From a checkpoint of a small transformer trained on Wikipedia.
Size: width 256, 4 heads of 64 (2 for keys and values), MLP 704 SwiGLU.
Architecture: RMSNorm before each block, no biases in attention or MLP, untied embeddings.
Each number is 500 + 40 x the weight over the matrix's rms, rounded and kept within 0 to 999. Layers, rows and columns count from 0. Numbers have three digits each.

# layer 2 MLP up, 704x256, rms 0.108, rows 42-49, columns 128-255
497511534448492492466561523516527561439505504438445510464494539426502491525470553481521477475578512503511497588576545494476499423591481485480568497486473532558499549466509428448524475498465510495489522512506507493514524500508458513513406449590444603474442531535596474467457492521542488500491411455526507454471596534521435477469577494511509466479469385532444486454472486478515525430530
507478437482443510524414583500540549498506562511471505510427425583497539604447477550496463532483417512455461479452444474494482500547501470625499483499556485506484502452469535492508457442480540519478466509485482513472481481485400452476474460483583547422498385449595449609453535530440583502471491563500494519569462547524439503516414454529519553458530517523533527473437471531467549554494
527528522519458531456534549414449552593486449432514472502520493534515485581482497485520505498541481536539538516531550448495473566476539533541546534494509526483526500500496497481492507477507530513533531520465485467544524459512475445460533470501501531547548478561417496442428549522529532470450492504546486503496509520495499555525503591485499523488489542535580477507486432490494529491536
511528445487534538559453488497476415425597470504526540415470489567453489508505444454511509572429488431516541470405537536546485499539570482540474502460485501545510551527467553488515450556519516460538457470481565538477533477502485463540482505458557484501541480518502555466523506545467527513463482498522512461546529515472481430499525516482511476519451423488482434564641488520460496514490
463537459487604404503491459481546537447503499484450527490525525543503486485507507582548531527517541510517508532539553613498516518479467548491443438511507506471539474424440533532495559461489500555578475449497533492520461546473490480483441443511486500513420497450558517545498491482450585446497469557455467457526513468445512505559564447516541490471437487469491543506534460569488481503470
461489413503463524531483509494464492493454559466443527413533444459515494546508536490467526536475457461599415517561514385474424453516479448489388457518567518467510542499534502454489522523541499510521534429449553452451570518479437443437421509542508478558553494450404477497429460544488495500513452498503445501502487511565554522554501560467479521503521404532543429400537464497547476455525
471521490481479520527468434505442529471547565534479532477536469502523571516480504538457539480441485474539499512472461511438397440486515517471485496525532534461427470499440539538527433495478473496514520533524578514571462502519495479510448516489497486421477507496481576513470477453388478546487438510569550477498458506561475519526558529476452474537528509482462512616481464503491489526545
529499520524445479532581494491481454494521489490440455569406534466469461605480511476532495577509480539533483536537507485465449538486496459458483482527517516511513549468473498535498423500527491458522430505484497441491545571497498490473506490464498511494524543548527519455482508549487496496509452449446458457478548516449458505514542601579545459514532418539495499557546504463541574506470
# layer 2 MLP down (transposed), 704x256, rms 0.0597, rows 42-48, columns 128-255
567457523546424471448531446592453519433464464470510528502458435549467451513474492546530491444421498404458512403563477472440506439607455509554450529445486523500408482518523468511517544488496520477438514481483553444466534513550473490489566489582527480521487549483496555489492503498526526404511518554547498510496487471508508508498474487490410594498496519512495443494555507427502492497487
554547514461527478489508477459514515519533478580551538531584480450436562499537473413487475455496489555489454450518456454477493524436422533545534502540473573544591497480568577527541494449419477533472551588561497541524463488524516508511452482550543496500503506436489493475479457563505538493551551456491442501545439517469461539568494435548429546494491530497570430550486465465460499528564
486470522458524460530477462493494515504487472466584490417565497524528508473472409561482524527483536455497519445548479531514519533504463446499509505436489492494466533511518511409582457529465498455499538554543507515523469477537511529490472412502486507468501501557509530569536441510533464515408455476471560515472518470492526543460474537494504498503521488472487459465464506487526492403468
551540465435489551466495525526617443537531573467548502509483533541551518470520473465437423514523503475509475489523511445486503571524535537493512530542503573519462549558487557522440518456513469456445494516496535528470504488465418547488494432486487437462483508450499579434449440542505528559462503556522512474517545488544470530478545477502541551459520464478491522520496496501504520453474
484525448495531564484501483451530488501461497466476506518459543517482486522538523528522529453566550491530552513461532568470461451489510527457520560511496488481556474456451479429475527490496450498478475481516437367540508468461486525453487524547518537596464541492527598466518468429545480513497538532537501516473561467469569514501450452527559563474439562482498488509494470479449478487477
494536484447528493471469559471510566493433518499462510548537454552513484429473493550435489464468536502517490496472514506542495510558393483516434468588444470466508500428483594449497554593575527402511494567493454525514504481541500476470551509477503496490453539470466498503493574447460462493518555481521427538458565606568545473431596489576528417506550445531492530491542537473520530431472
467540418548486446527441526462532564454541548554458569506540473552472502574420528496542538502506505506561515464538450529509492492533433452518535498556505540505542455515484487544562463491481447467435519483469532517523480567496473432500535450492525475536520463457481509531480518495432506444498440493550548488434440496510510459533451557514538464484489480481397475559555494488515524554549
# layer 2 MLP gate, 704x256, rms 0.107, rows 43-49, columns 128-255
489525538463567538565455452508476501506444497565534579472596557498446526517509480463520531457471546539466483490478530400505495528465493543508565503569419534485474467476578556561595494477481492495511527515531487508469498458520602503511509491503572452544471495485481469503536455471496514486566563477435506492532506519524455505553520437521467495493473483506499450609421490447433539549533
457465543525576494514528530410449517559509490511600488442589548542516499429519463506497489571493510468530457450578500587470520500505493560479543530488506479564516537501579470483561486495494534446571519521458511452469448510522457506474494547505450510511493522512540520557451576512554461441482398491469506543497406483468500493494564572486535447494505542476505511497512412481496511506466
502498531481501490459491515515541494550471447490411493486561438473525530534504505577519550517554504498547521463451442554489558502438531497447493458498484432492507441484486422441502526448497475445539542465517477433538541515478512465522496591533489512511576436474499479488470530519467463534522520491517514517517483535508561589528467493507415475485509572455502478435439511479532542607564
496451474518482512466486515520496493487471521485471510442517583544587480482442514518523508494498501474552497553474516511418492546512521559480536521494485493520473515442556515457449440536536449508491452453572484556468465472518478458464457488493500546547530497492484512549555523516477533537500456587435558463514500445483482521538484462468532500502534468517588540478531554440504498488481
419470463491481495561529455537527533494468553475489483502552522465504506489509571584513488537546544467474439478501494460456539532553416495490532437489528539419466514508498483464509483544501445545426484585564497534469454542512525423469556449420512506510548566475476506577472566504490509488428530485455443502417460557479492535503521537559544483546538500446405443474491541499520470469498
539503478429476527488482484473484578486534525501516511512471489551517489514434493514509526513507512523537503490487565498483485499523516426467515593538505493473510466526550474526511542509441486513496530546515498506454443505497508501513535522547549555455598482498454444492477531452484452505520486497585477423463505454458520560414525549518547454486464515531434478502503493486465483535490
463514507523532592468447418524521417513541451498476472509458499478463487486409502522521530588449453510514525455513502498557536479450411510546478495470560469461478436441544503556525438484499503508525489569541540503573482482526530519549502463480533476548501513560478467492491480494433450498476522471497538525529522493564435443504489512569430505464576482541506490495452553440562541496484